Part of a small language model's weights.
Size: width 128, 4 heads of 32, MLP 384 tanh GELU, 1.63M parameters.
Architecture: LayerNorm before each block, learned positions, biases on query, key and value, tied embeddings.
Training: a variant of Adam for these matrices, 124M tokens.
Each number is 128 + 32 x the weight over its row's rms, rounded and kept within 0 to 255. Layers, rows and columns count from 0. The size above them is the row's rms in percent of the matrix's.

# layer 5 MLP down (transposed), 384x128, rms 0.0936, rows 281-333, columns 0-63
size [125 118 105  96  83 104  99 100  95 102 114  92 108  94  96  99 106 102 109  90 102 102  97  95  68  95  83 106  89 110 104 115 111 101  98  91 101  80 100 103 107 102 103  97  95  98  88  86  82 108 110 106 115]
[[ 46 148 115  86 150 169  68 153 126 138 119  97 155 106 180 165 115 210 161 174 105  70 150 116 173 168 120  71 157 112 121 162 106  79 128 161 174 114 165 126 123 146 144  91 106 133 193 116  70 103 164 100 130 161 188 106 117 156 145 156 176 100 151 126]
 [130  87 118 130  91 101 157 124 171 176  92 167 135 157 169 156 139 153 130  91  99 115 148 123 104 161 126 132 141 158 122 127 140 167 183 105 154 141 127 124 147 179  84 111 195 162 119 239 115  92  97  87 126 128 180 179 145 118 115 168  93  93 166 167]
 [ 97 140 183  96 162 176 147 130  90 147 187 138 122  96 145 165 147 149 121 127 113  90 165 101 136 159 161 159 143 152 109 190 110 129  75 108 141 112 189 102 162  91 122 163 136 173 164 132 110 191 109 105 132 107 152 108  89 141 121 154 195  83 115  74]
 [157 219 171 133 117 109 170 152 146 100 123  78  74 116  97 101  89 109 113 102 194 137 118 124 133 121 136 131 109 180 106 173 174 134 110 120 143  90 174 161 137  69 120 102  83 126 131 119  87 154  73 108 123 182 118 111 190 112 173 104  93 171 161 152]
 [115  98 122 147 148  87 132 108  76 143 181 194 110 138 158  79  61 115 126 182  95 151 136 177 168 171  80 174 116 105  93 136 112 134 146 107 130  96 123 156 137 159 137 202 132 129 113  81 135 165 162 123 155 153 149 109 120  96 144 155 105 162  88 144]
 [156  85 142 122 114 149 118 142 139 154 123 156  90  73 140 118 100 216 169 140  98 172 165 103 125 107 114 100 116 140 154 140 181 100 131  87 133 153  97 127 129 122 161 140  95 196 115 121 172 133 129  65 126 135 141 147 100 130 137 189 161 141 107 153]
 [216  89 163  90 156 112 123 170 102 135 164 106 148 101  80  81  90  78 145 152 193 137 135 167 153 136 167 147 116 152 143 119 193 120 146 150 118  88 110 122  72 146 132 136 140 111 111 172 174 153  65 140 130 111 117 133 120 140 165 126 115  82 120  77]
 [176 170 167 139 159  97 141 145 118  95 166 123 134  73 111  75 131 110 108 133 118 118 163  84  99 106 104 128 154 133 146 131 109  76  99 120  70 135  86 135 155 146 168 143 134  91 126  90 144 117 130 130 138 105 126 146 128  99 169  89 110 118 138 221]
 [ 77 132 124 122  98  95  89 154 149 151 145 162  44 108 162 170  97 171  87 150 134 128  59 132 209 146 122  90  84 102 123 109 142 153  99 122 117  96 151 111 167 133 178 161 140 127 100 104 168 155 157  79  97 210 115 183 146 109  63 138 114 131 123 124]
 [180 193 145 154 175 162  55 148 119 147 148 103 122  85  97 100 111 177 157 178 122  91 114 117 182  90 158 139 138 134 124 105  75 136  85 129 108  81 140 134 154  92  88  87 111 125 161 117 133 163 125 106 112 138 208 140 161 131 125 153 141 151 149 101]
 [145 121  90 153 168  79 108 120 143 175 104 125 150 144 105 120 118 177  96 134 135 113 132  75 110  76  66 142 120  61  70 154 110 201 159 109 165 142  12 119  87 142 148 142 149 123 113 125 153 126 179 111 198 200 147 133 111 142 172 121 174 151 124 122]
 [121 160 153 114  90 125  68 133 186 162 131  94 102 167 136  98 120 122  97 167 215 121 141 133 199 131  88 199 131  85 154  99 150 126 140 154 130  99 125 161 125  72 121 168 146 134 198 155 105 169 124  66 192  63  81  95 117  74 121  92 118 164 130 131]
 [133 126  89 132 153 145 190 148 113  82 119  83 143 106 159 125  88 103 148 149 144 101 131 113 176 153  54  86 153 132 170 100 175 113  76 147 118 242 129  78 155 126 179 129  96 115  96 127 144 133 188 106 150  88 176 133 115 121 138 135 107 141 117 129]
 [136 131 128 152  97 157 110 145 179 165  95 115 123 192 140 181 162 139 121 116 157 146 105 121 104 157 117 159 115 157 127 194  95 117 155 135  99  83 165 106 108  84 121 136 157 113  82 113 138 168 133 152 113  95 126 151 138 170  93  42 136  81  99 145]
 [120  82 103 184 143 148 107 120 162 144 130  83 129 136 156 140 134 118  68  97 175 134 150 102 142  76 171  82 158 172  22 127 110 146 188 152 132 161 115 118 155 114 164  90 115 180 145 100  63 152  85 102  71 119 157 152 180 145  76 139 163 143 160 171]
 [104 101 174 117 106 185 166  48 170 107 131 148 124  67 139 147 129 167 126 146 132 118 140 128 117 137 134  54  82 128 141 154 131 153 143  91 171  32 153 141 125 119 135  95 151 134 147 110 110 165 157 125 142 136 147 148  98 152 100 154 156 165 172 139]
 [106 152 115 162 192 141  85 157 104 124 117 143 116 128 199 108 117 102  89 124 109 128  86 134 138 182 157  89 139 176 166 116 131 110 162 126 113 122 100 117 121 150  78 120 103 121 133 179 105 103 112 115 151 140  74 123 181  73  87  94 163 160 104 101]
 [154  97 162 163 129  61 113 156 104 165 166 125 163 152  71 132 118  99 159 121 106  91 211 148 131 126 116 124 158 120  81  69 128 112 132 149 159 108 139 118  83 145 116  46 116 142 130  90 128 126 140 145  81 152 148 103 131 124 112 103 126 129 154 166]
 [141 105  97 138 128 172 106 118 139 101 134 127 108 196 166 101 142 116 161 128 177 161 138 106 158 123 114  95 201 100 161  99 179 112  71 141 111 119  85  79 109  53 202 159  77 157 145 160 115 124 176 121 128 157 167 118 159 165 191 132  88 144 146 153]
 [104 131 131 187  99 129 131 131 161 156 151 118 142 150 154 113 178 150 157  71 255  79 136 118  83  99 128 134 128 106 155 176 103 160 152 119 139 147 154 149 137 111 153 109 169 150  79 133  57 150  91 137  99  94 107 132 189 172 140 100 141 125 121 110]
 [132 130 149 143 135 130 109 142  81  60 152 102 152 191 128  96 109 123  78 115 138 190  92  82 161 159 178 135 200 118  97 187 134 117 116  70 180 110  92 135 108  93 119 118 205 115 103 159 141 183 128 126 163 148 119  91 176 159 103 103 110  89 119 116]
 [ 93 145  96 156 146 119 148 129 138 112  93 119 141  92  93 105  75  95 117 126 255 122 123 129  93 116 167 108 112 128 133 145 113 180 124 121  96 117 102 124 132 147 102 108 119 167  85 139 159  96 113 115 116 173 142  91 155 123 125 133 138 108 111 131]
 [115 127 111 129 143 201 126 120  64 119  89 184 130 115 154 171 118 163  72 135 107 103 149 142 106 153 143 132 169 175 151 177 137  95 133 179  90 105  34 102 145 145  91  87 134 125 105 120 131 140 187  68 153 106 109 115 132 114 142 102 107 137 146 167]
 [ 88  87  95 110 131 149 157 117 130 162 108 101 131 126  92 114 119  76 110 105  98 164 131 107 144  93 189 114 141  84 123 115  62 110 196 111 186 130 188 192 146 110 160 159  87 196 143  92 160 137 119 110 136 152 157  98 130 116  92  85 133 129 182 141]
 [129 152 121  84  91 144 137 132 131 132 127 132 156 106 137  97 114 108 151 151 140  92 115 123 131 118 101  87 139 148  65 187 132 172 103 175 112 162  60 145 135 169 135 135  92 167 170 149 105 140 127 148 123  87  79 200 142 114 121 148 154 130 180 173]
 [ 65 110 160 124 200 181 113 136  98  91  56  87 112 128 159 145 196 128 113 125 195 112  85 115  85 176 189  99 114 170  79 113 153 178  82 159 149  76 102 154 173 114 149 144 126 142 136 129 121 153 151 138 158 156 150  87 110 141  90 116 154 124 134 158]
 [141 162 157 183 126 119 112 105 133 143 139 156 167 168  92 103 106 129 157 161 117 151 174 168 104 154  73 121 156 177 134 167  56 152 109 108 162 164 130 118 129 135  73 120 139 189 154  57 149 154 105  82 125 145 120 177  97 140  67 123 128 114  98 129]
 [123 176 115 166 111  87 123 124 107 162 151 166  86  78 168  89 122  67  85 137 173  97  69 100 164 199 139 112 149  57 157 154 172 154 117 117  90 142  65  73 150 131 159 174 141 136 123 117 132 169 161 101 125  74 146  97 150 117 149  54 137 135  97  90]
 [ 89 131 152 115 118 119  89 103 182 174 151 171 155  97 173 147 161 146  97  78 129 100 148 144  95 117 130 169 162 165 144 153 109 108 170 141  98  97 180 118 114 135 112 104 161 139 102 123 144 118 145 168 131 178 115 127  91  64 109 123  71 137 105  73]
 [118 157 189 171 152 122 112 123 120 117 112 155  78 141 124 149 141 175 113 198  90 138 146 101  72 114 112 136  94 101 177 101 184 118 150 140 121 131 127 101 142 121 103  60 119 103 117 100  91 168 103 147 110 161 132 152 149 182  74 125  53 169 121 135]
 [ 44 101 133 106  99 120 142 137 117  92 139 125  62  79 159  86  83 198 161 146 151  77 124 108  59  57 105 142 183  92 106  73 145 121 186 129 136 105  95 166 141  68 149 129  67 107 121 112 154 122 111 128 126 102 140 152 119 202 178 156 149 100  93  93]
 [136  90 113 170 136 180 157  63 129  89 135 110  90 119 108 132 123 127 153  98 146 140 104 116  77  81 134  85 115  64 109 160  90 132 152 153 110 135 131 179 176  92 180  84 137 137  82 178 130 155 135 139 118 127 177 173 140 177  93 105 147 120 128 136]
 [119 159  88 107 168 122 144 179 178 123 102 140 155  97 165  56 133  89 146 172  70  92 114 157 101 145  72 154 125  90 135  94 134 127 109  91 102 129 165 176 135 152 143 120 143 127 131 186 158 125 118 148 119 137  90 129 152 132 134 127 102 135 125 146]
 [149 130  95 147 139 139 114 189 125 177 134  80 173 188 107  95 164 159 164 165  93 133 105 111 128  52 144 113 125  90 134 175 126 167  98 133 158 121 145 179  73 127 135 139 131 169 109 124 130  94 124  78 106  97 151 151 125 138  76  88 167 153  92 206]
 [ 90 100 138 166 115 151 159  89 120 106 170 153 108 145 166  83 132  72  96 137 113 148  63 117 209 145 131 170 182 142 104 113 180 111  85 104 169 129 136 138  42 119 111 133 121  68  92 117 184 154 100 101 139 158 118 172  96 130 162 100 146 119 104  40]
 [ 90  84 120 151  86 137 183 163 110 106 128 159 138 106 116 132 116 133 112 124 172  91 190 148 103 157 111 153 141 100  99  99 102 110 119 145  95 136 128 159 138 113 102  81  91  75 138 141  96  99 193 126 103  72 148 116 178 125 126 103  90 177 108 183]
 [139 177 155 153 101 105 188 131  72 131  79 129 113 137 128 161 153 105 114 121 140 130  88 113  88 116 146 123  92 107 153 170 159 122 108 189 125 109 146 148  59 130 124 117 203 109 143 172  82 120 110 205 134 162 136  95  98 135  84 108 120 158 196 114]
 [124 146  97  82 105 149 171 125 153 113  88 141 142 171 124  57 148 108 152 157 115  97 127 111 149 125 118 160 148  76 160 168 119 150 167 106 105  78 186 189  81  86 102 155 169 140 115 146 183 104 179  47 120 138  60 147 123 143 132 109 136 126 175  92]
 [175  98 166  77  96 159 148  86 168  95 143 124 135 150 103  86 171 116 113  96  78 142 113 172 159 114  50 105 103 162 189 133  97  81 170  84 137 114 154 102 100 131 107 113 121 127 175 129 102 125 128 159  85  91 123  98 150 174 152 209  91 146  91 105]
 [148 153 129 174 134 142 150  81 140 105 128 124 163 122 112 189 155 141 109 103 156 113  90 133 138 123 165 159  96 159 133 177 134 127  88 115 133 145 114 150 116 127 107 146 149 102  66  92 190 178  79 116 166 109 157 155  73 103 138  61 156 148 155  99]
 [166 207 162  98 203 162 122 111 130  69 171 111 129  71 141  58 106 168 105 160 152 125 132 129 116 133 132  89 163  90 137 153 159 154  72 120  89 135 161  71 152 102 151 144 123 143 195  88 132 153  87  74 125 112 150 117 133 102 133 131 130 104 152 107]
 [ 99  95 140 142 135  89 133 110  88 140 100 158 107 137 170 125 115 150  84 131 164 105 142  88  79 130  57 174 139 145 121 149 131 132 160 131 132 103 152 183 131 105 127 124 174 121 128 100 147 112 144 126  65 133 122 151 121 131 102 154 110 164  94  59]
 [165 200 153 108 135 199 105 152 133 156 103 140 157 116 145 102 104 123 143 108  25 113 111 178 137 177 142 112 123 146 121 164  91 136 108 138 157 103 174 118 144 104 152 117  48 147 178 147 151 102 128 105  42 123 157 109  99 127  94 171  90 107  98 150]
 [220 104 165 165 117  83 118 126 219 191  93 117  92 101 115  98  88 155 100 151 109  78  89 155 144 134 152 126 106  86 189 120 144 148 130 116 123 105 165 125 107 151  79 141 148 116 168 122 161 131 127 130 155 131 134 112  52 104 165 118 187 132 114 110]
 [ 72 140 150 113 141  71 120  82 138 158 156 135 121 115 188 135 115 104 148 161 115 161 215  61 127 149 144 139 112 101  98 129 114  97 172 160 138 149 123 142 110 127 138  82  65 139 145 166 135 132 153  76 105 214  89 176 138 175 139  91 161 115 146 141]
 [167 157 123 118 122 157 147 158 165 111 150 150 102 141 124 112  66 168 102  76 171 170 114  92  86 199 130 170 127 105 107 100 160 173 110  76  91 123 121 118 158 119 139 148 106 111 124 177 122 116 126 124 123 112 146 129 104 152 136 155 156 190 138 124]
 [163 187 143 146 173  99  65 122 133 130 122 144  73 125 174 140  55 163 123 134  78 179 199 122 122  98 130 117 119 123 136 165 134 183 121  85  79 110 148 159 108 149 153 127 174  81 142 106  89 125  99  81 144  77 152 111  80 163 165 196  76  88 172 131]
 [113 112  80 144 142  93  93 166 183 140 135 162 125 141 122  63 144 155 102 195 132  91  97 140 175 147 112 120 118 130 165 149 142  74 135 150 115 145 136 104  88 134 132 125 130  89 122 123 140 117 157 165 117 120 135  76 110 173 197  87 163 163 144  83]
 [151 129  90 141 129 109 145 130 132  95 135 112 157 161  92 100 107  58 168 131 137 114 175 133 118  91 137  98 148 160 163 138 116 109 140 135 109 173 106 134 122 141 140 121 120 145  94 141  91 121 112 119 108  85 117 131 109 126 126 124 100 121 134 122]
 [148 156 120 103  38 173 114  78 138 147 151 141 134 153  97  80 148 173 150 126  52  98 128 130 122 121 136 138 163 126 105 128 129 181 133 101 121 136 146 202 164 163 170 173 149 134 133 131 122  99 132  91 184  87  52 138 107  49 115 125 191 122 113 137]
 [126 104  73 142 121 146 141 128 119 101 147 129 141 199 109 107 140 143 163  85 117 140 109 114 102 152 225  78 149  79 124 155 113 138 165 125 133  80 125 175  73  96  89 189 123 160 129 141 137 106 155 109 156 121 179 123 101 157 117  79 146 228  89 125]
 [169 126 144 113 115 132  81  95  87 138 161 118 154 132 130 123 121 119 146 135  91 164 106 122 169  82 136 109 109 103 157 154 160  99 196 112 175 120 156  56 120 148  90  86 161 114 134 159  89  67 198 135 170 159 139 166 107 180 139 121 133 180 107 158]
 [145 116 159  65  95 129 178 131 129 131  96 111 126 199  71 158 130 120 143 152  85 117 133 111  99 132 138 153 106 120 111 142 134 108  92 132 145 123  79 146 104 171 119 149 122 126 124 158 116 152 131 124  28 164 140 150 152  89 111 172 162 107 116 170]]
# layer 5 MLP up, 384x128, rms 0.136, rows 282-333, columns 0-63
size [106 105  97  91 105  95  97  93 103 110  92 109 100  96 101 109 103 106  89 101 102  97  91  64  97  95 108  94 112 106 112 108 100 102 100 106  88 107  95 105 101 106  99  97 101  93  89  91 111 105 105 105]
[[ 74 183 140  87 164 111 121 152 166 124 105  99 155 136 106 127 100 128 116 117 121 149 193  97 135 121 111 152 117 149 129 145 111 113 110 107 105 124 155 125 121 142 164  80 165 138 133 107  78 105  99 196  99 134 190  99 144 132 127  97 169 167  89 105]
 [ 67  80 145  33 154 186 122 146 112 155 115 119 129  89 103 148 149 123 148 132 113 119 150 143  84 102 112 193 127 111 129 134 100 118 107  42  70 161 150 109 167 173 153 126  85 139 141 135 134 141 119 152  88 167 113 179 112 117 132 111 162 173  79 150]
 [ 86  50 105 125 110 114 158 152  54 105 132 132  93 173 103 143 169 106 123 104 147 183 119 149 107 121 115 146 104  66 219  89 112 126 139 112 144  98 151  64  80 134  93 105 152 111  64 139 161 169 119 153 133 131 215 154 146 111 173 162 160  99 151 172]
 [150 189 134 137 101 105 140 134 108 121 113 137  74 121  94 146 127 149 132 118 126 203  97 167  70  97 105 125 143 128 166 111 157 122 145  84 182 105 156  73 111 198  90  78 165 135 103 131 117 152  97 141 149 169 125 165 117 118 148 134 167 102 159 124]
 [113 138  73 125 175 131 160  54  96 122  92  87 181 127  62 112 131 118 102 111  87 112 105 128 142 186 119 183 132 177 148  53 120 118 101 130 103 152 113 130 112 138 128 148 137 152 255 103 145 127 180 158 124 152 141 122 143 113 107 132 189 135 118  68]
 [ 97  68 113  93  90 235 174  63 133 172 124 137 125 123  95 145 110 100 113  77 100 174 152 161 126 138 152 209 106 105 111 119 134 169 114 122 147 141 141 120 107 183  73  99 113 132 136  88  70 140 122 125 139 121 104 114 152  98 144 130 141 113 132  67]
 [147 139 119 153 143 150 169 124 163 128 136 167 143 173 140 186 120 142  51 107  96  89 112 154 126 201 146 166 116  97 135  98 118  56 119 181  68 169 152 103 115 119 119 101 102 138 136 107  89 103 119 173 106 137 142  91 147 142 137 175 142 128 120  74]
 [ 92 136  52 106 116 129 114 125 110 136  84 119 154 156 138  91  79 118 116 128 120 105 109 165 120 176 128 196 130 155 165 140 150  92 141 139 128 168 119 122 131 120 137 116 139  72 122 112  88 135 106  96 103 148  62 122 126 144  87 153 119 161 121 140]
 [132 125  88 120 215 127 149 108  98 117 143 107 199 124 122 130 195 155 107 102 106 141 120 151 101  79 140 146 136  78 229  97 120 115 146 134  49 160 136 100 196 105 123 108 126 108 140 134 145 139 113 207 138 109  77 153 150 115  69 117 161 143  60 136]
 [116 117 105 132 149  88 105 124 128 141 149 129 112 172 108 174 125 217 167 117 124 136 143 116 137 111 158  98  85 148 112  78 192 100 146 136 126 114 141  96 135 105 111 122 106 168 175 109 132 140  98  73 140 103 102 139 190 135  86 178 140 172  80 135]
 [113  73 141 169 106  75 163  88 123 103 195 102 113 162 112 116 121 131 103 118 104 142 122 145 141 129 171 129 115 200 111  76 170  92 157  87  75 154 159 109 167 141 158 164  96  77 124 187 170 142 103 113 160 174  96 116  73 106 131 183 154 136 148 122]
 [ 92 136 141 102 150 140 184  71 105 208  96 101 145 155 103 118 111 136 111 104 110 179 180 112 103 136 129 167  87 184 121 111 193 109 158  91  76 160 126 121  82 152  84 130 121 125 146 178  69 137  53 166  89 140  59  86 158 136 137 114 129 125 119 131]
 [148 134  94 132 140 120 197 134  24 149  93 147 145 120 161 220 147 103  99 103 108 137 144 160 115 128 155 167 123 111 128 170 125  81 129 143 137 111 136  61 178 128  57  92 158  88 129 116 165  72 156  68 150 190 175 103 121 135 117 126 128 120  98 132]
 [ 99 151 120  77 140 166 141 117 155 144  68 103 174 136 125 135 156 154 123 174 115 133 145 217 131 133 102 162 137 149 187 138  97 160 130 112  97 185 153 114 131 115 157 109 101  93 171 127 110 109 140 114 129 113 101 126  41 133 118 191  98 132 120  69]
 [116  80  80 101 134 132 124  95  46  96 116 128 139 141 152 174 112 108 103  70  98 158 110 125 161 114 141 221 158 106 191  82 128  63 171 152  81  99 177 176 141 168 160 176 130 116 131  93 120 119  87  98 133 111 153 172 126 160 149 168 185 124 167 148]
 [ 57 124 109 177 156 131 122  55  91 134 122 128 177 202 169 213 102 131 154  76 136 129 188 184  90 127 129 121 143 122 170 110  87  80 122 148 123 149 142 104  99 176  64 106 164  63 167 118 127  66  90 142 140  77 162 139 121 106 104 129 143 135 113 104]
 [138 110  92 113  91 174 149 129 156 113 127  92 212 145  87 120 142 144 169 109  98 131 173  98 100 153 127 136 167 201 136 149 160 159 154 126 111 109 159 121 157 155  42 100 120  92 131 123  74 117 114 153 165 140 133 102 168  77  97 130  77 101  61 108]
 [ 89 137  85 141 170 165 136  87  97 158 148 112 155 156 130 123  66 128 130  82  39 129 129 126  96 153 182 172  25 144 163 156 144 126 139 151 142 130 120 126 212 101  59  91 111 173 148  87 129 141 140 144  78 167 102  90 157 131 110 165 201 122 107  88]
 [107  82  64 153 106 176 133 152  81 113 162 126 143 192  95 164 105 181 151 154 169 121 130 126 106 177 109 130  91 107 183 105 137 132 136 102 116 112 140  60 138 122 145 152 168 110 126 195 140 141 128 126 127  81 157 155  87 108 119 165 168 104 106  79]
 [ 40 167  79  96 142 160 104 143 144 124  47  98 172 143 124 133 133 103 168 143  88 106 150 171 112 112 100 151 164 128 116 120  89 118 123 148 120 191 135 142 157 172 150 161 130 138 139  80 143 188 137 120  88 132 166 150 117  96 113 134 170 141 120  72]
 [ 92  68 104 154 154 141 156 142 190 117 154  90 115 142 121 141  97  98 168 135 145 123 120 141 152 116 191 133 130 179 186  82 130 123 181 132 134 129 139 113 122 156  99 156 137  74 122 160  90 159 132  93 133 128 102 145 150 144 134 189 201 157  81 113]
 [ 76 100 137 168 161 206 109 173 152  80 190  82 193 127 119 152  99 143 148 109 100 161 175 131 105 110 143 103 119 166 136 105  93  85 185 165 148 130 101  98  85 130  84 146 150  78 155 109 112 138  60 152 118  99 124 116 128 132 132 123 147 127  60 113]
 [137  90 141 130 127 145  71  92 150 150 108 166 138 145 114 151 179 141 135  89  81 131 149 106 148 102 102 104 117 128 139  92 151 112 117 185  74 149 147  73 148 143 106 100 131  88 196 137  93 123 151  86 144 131 183 159 162 140 126 156  68 138 142  64]
 [131 162 145 114 138 119  99 129 170 139  91  90  98 173 121 164 147 139  84 121 161 146 105 153 133 104 150 176 106 103 141  68 150  13 146 102 129 113 136 119 135  94 141 151 231 116  89 123 150 123 125 129 163 120 154  74 100  92 130 113 145 140  71 128]
 [149 114 126 142 135  86 150 160 136 117 152 147 131 177  88 198  83 150  89 118 128 120  96 128 160 102 143 160 161 100 169 107 140 103 159 127 148 169 158 170 136 129  60 101 180 103 114  96 102  81 114  98 108 154 160 190 149 133 171 154 171 121  97  80]
 [130  86  62  90 122 151 101  98 130 117 169 120 119  87 116 148 133 166  78 116 127 103 109 132 147 100 198 109 123 105 143  89 156  23 124 113 100 227 165 160 191 109  91  91 101  78 128 123 146 105 151 151 171 118 158 148 131 111 124 185  95 128 116 101]
 [ 74 151 130 114 169 146 138 128 167 109 140 132 182 156 149 132 151 146 146 133  87 166 149 150 122 119 157  94 107 183 134  75 136  67 129  68 114 130 151 128 124 108 132 145 132 138 162 182  71 184  97 113  89 156 101 145 135 138 114 117 133 130  60 106]
 [117 165 118 109 121 119 104 149 115 132 172  66 120 173  93 150 123 141 125 138 129 181 104 101 143 112 116 195 140 104 160  69 131 118 103 122 140 141 159 147 111 138 132 176  99 108 106 153  76 119  97 101 133 127 172 128  96 121 149 167 150  93  79 152]
 [157 108 133 164 166 135 151 131  79 142 109 116 172 168 135 155  88 126 129  93 126 115 169 121 142 120 132 115 157 113 105 115 160 140 135  60 120 191 143 116 121 143 115  85 113  93 159 113 182 151  95 175 124  82 134 129  69 106 172 151 108 143 138 100]
 [111 105 146 122 182 122 126 118 115 160 156 120  93 163 113 123 217 118 145 147 128 150 144  67 122 192 112 183 136 101 159  71 149  73 190 108  99 113 134  65 116 186 130  95  97 176 109 137  99 131 157 141 117  95 127 179 111 111 141 164 116 124  80 150]
 [115 110  82 121 184 125 137  52  90 161 120 160 116 143 126 148 126 127  93 126 106 137 134 138 150 141 120 148 107 158 146  90 167 129 176 139 106 149 134 107 147 139  89 167 145 117 115 133  70 150 166 131  97  94 210 161 152 102 100 122  79 222 129  87]
 [ 97  83 136 110 143 131 126 107 142 148 125  82 119 150 124 137 161 164 114 151 154 115 170  83 100 115 138 143 167 153 116 162 149  71  96 136 115 150 174 152  96  91 180 108 104 132 182  71 101 146  60 168  77 164 112 113 131 116  88 143 111 158 170 105]
 [ 59 123 102  90 158 193 126 142 151 105 120 108 147 127 118  96  96 176 132 129 148 162  88 196  54  98 167 155 165 141 152 124 183 137 175 103 157 189 154 133  73  77 105  76 153 132 158 107  91 128 108 150 141 112  78 152 141 141  82 195  99 143 110 139]
 [138 127  96  97 199 106 152 176 168 108 151  81  90  84 120 132 141 112 165 120 100 123 126 144 133 122 104  84 145 100  99 138 239 118 127 162  97 148 150  33 191 163 112 144 167 102  92 120 114 144 116 123 142 143  90 106 104  86 170 176  86 207  94 110]
 [109 133 135 138 133 199 124 100  64 121 154  77 100 172 146 159 111 132 155 114  79 124 132 200 141 132 160 131 109 152 150 131  84 119 149  66 148 120 124  48 112 134  63  95  91 147 172  90 145 164 117 187 135  86  97 117 162 103 112 155 182 123  50  58]
 [ 95  88 104 103 121 148 134 128  95 186 200 166  86 172  65 123 119 188 123 143 131 144 178 165 132  95  88 158 172 121 108 105 173 119 137  93 138 122 172 135 101 116  99 120 135 111  76  81 165 173 103 155 100 151 145 151 160  98 125 192 134 112  68 174]
 [147 133 153  74 142  92 186  69 175 138 109  79 132 173 139 107  93 177  30 130 132 182  87 119 103  97 125 119 162 139 151 128 109 158 140  74 138 110 138 131 167 164 132 158 126 111 145 143  88 151 139 156 107 145 101  86 109  86 111 183 121 139 123 122]
 [139 109 146 104 185  75 142  68 122 196 122 141 163 113  84 104 158 108 137  87 124 188 142 158 167 170 126 150  85 151 168 102 144  67 173 161 104 135 134  79 128 172 108 156 114 175 202 120 211 157 129 169 147 129 150 132 115 116 119 161 102  77 150  77]
 [120  75  43  79  92 130  98 152 108 122 100 149 131 100  92 149 111  80 205 152 108 121 150 140 187 145  95 133 180 134 169 132 129 201 163  50  73 151 158 103 111 130 126 165 171  80 117 125 124 160  63 130 103 136 106 145  96  79 163 119 170 130  94 161]
 [160 134 144  49 123 106 107 109  63 208 146 141 109 103 170 122 159 141 113 153  91 108 147 114  97 135 187 171 123 197 136 101  58 102 122  81  95  75 146 130 121 127 133 134 158  90 131 101 130 154 120 117 142 170 119 134 130  71 126 182 153 187 145 109]
 [111 111 110 121 115 143 164 118 110 175 152 164 155 140 136 168  81 118 164  98  76  96 170 103 100 166 162  99 156 160 115 121  75 150 131 109 114  72 129  94 175  79 116 159 108 109 121 114 132 139 138 131  98 140 152 153 167 111 179 181 160 200  94  89]
 [121 126 149 137 165 134 136  79 118 134 146 153 173 108 134 160 118 172 145  94 145 102 160  88 119  91 143 116 162 154 185  87 188  85 136 127  57 131 197 105 117 121 162 104  96  99 124  61 137 110  97 109 141 136 120  88  99 152  98 140 103 155 106  75]
 [150 117 118  90 150 143 162 107 125 226 103 158 124  99  72 185 142 119 118  94 108 121 135 164 124 121 169 120 153 141 138 155 127 117  98  99 135 148 129  98 100 151 155  87 145 144 143  88 162 137 104 116  72 141 154 145 143 112 154 212 117 148 172  88]
 [112 122 128 188 105  77 202  93 119 128 144 104 153 156  79 180  89 191  88 139 120 192 130 121 129  98 119  97 180 130  92 165 192 111 164  97 151 104 157 170  99 152  96 101 189 110 122 124 109  92  56 110 138 145 142 119 141 116  72 169 100 149 139 103]
 [127  32 141 188 141 121 148 155 166 137 110 110 121 141  59 120 150 153 110 136  98 116 101 115 118 115 169 138  64 112 114 141 106 136 139 148 143 166 171 150 185 130 169  87 170 135 105  93  90  70 145 136 121 102 158 157  97  75 125 116 176 117 124  82]
 [ 83 110 138 117 121 133 186 106 103 164 158 139  98 131  89 117 143 170  75 127 128 149  83 149 101 111 140 102 154 118 163 132 129 142 141 126 123 153 138 127 157 115 146  72  99 133 133 114 155 183 138 156  39 141 106  93 105 113  75 179 161 126  80 123]
 [135 107 107 138 162 126 132 116  21 145 151  84 121 146 110 168 159 129 107 127 141 132 100 162 108 120 175 135 105 145 155 100  97 132 188 123 120 145 146  47 114 215 137 102 106 118 130  70  91  95 144 163 153  95 133  61 141 144 141 166 101 136  93  95]
 [ 88  98 157 149 147 197 167  99  96 141 141 142 108  82 101 132 132 134 134  93  84 130 117 120  30 156 131 122  75 159 111 147 143 149 164 112 102 116 132  88 157 110  62 142 124 144 136  83 107 133 104 152  69 128 121 154 143 110 142  97 141 162 134  72]
 [ 53 133  90 159 146 113 216 107 136  99 141 103 111 153 136 151 139 135 104 160  86 193 128 195  97 166 199  96 140 142 200 117 144 112 139  94  87 123 159 135 173  99 187  57 155  43 150 152 138  95  63 140 111 119  98 158  50  95  83 121 187 133 146  73]
 [120  39 125  91 125 150 152 129 131 170 190 148 160 188  94 151 122 144  63  69 137 126 103  92 201 111 115 138 107 107 134 111 153 156 192 168 139 107 138  84  83 110 187  71 160 120 119 114 128 115 104 115 126 117 154 141  96 121 169 224 127 175  71 134]
 [ 55 121 143 127 109 137 165 136  42 137  98 123 152 136 148 165 218 160  77 139 121 194 118 135  86 172 146 153 133 126 195 145 138 140 158  28 124 143 131 135 155 152 121  84 114 133 109 125 144  94 119 139 141 143 172 121  78 133  99 135 133  83  92 141]
 [135 106 135  73  86 154  89 128 108 114  86 111  80 189  90 174 162 129  81  86  98 157 134 170 123  71 163 115  61  84 121 148 103 102 210 154 101 144 146 111  68 148 122 169 136 118  99 116  83 151 167 101 151 130 149 103 108  70 141 148 160 168 128 106]]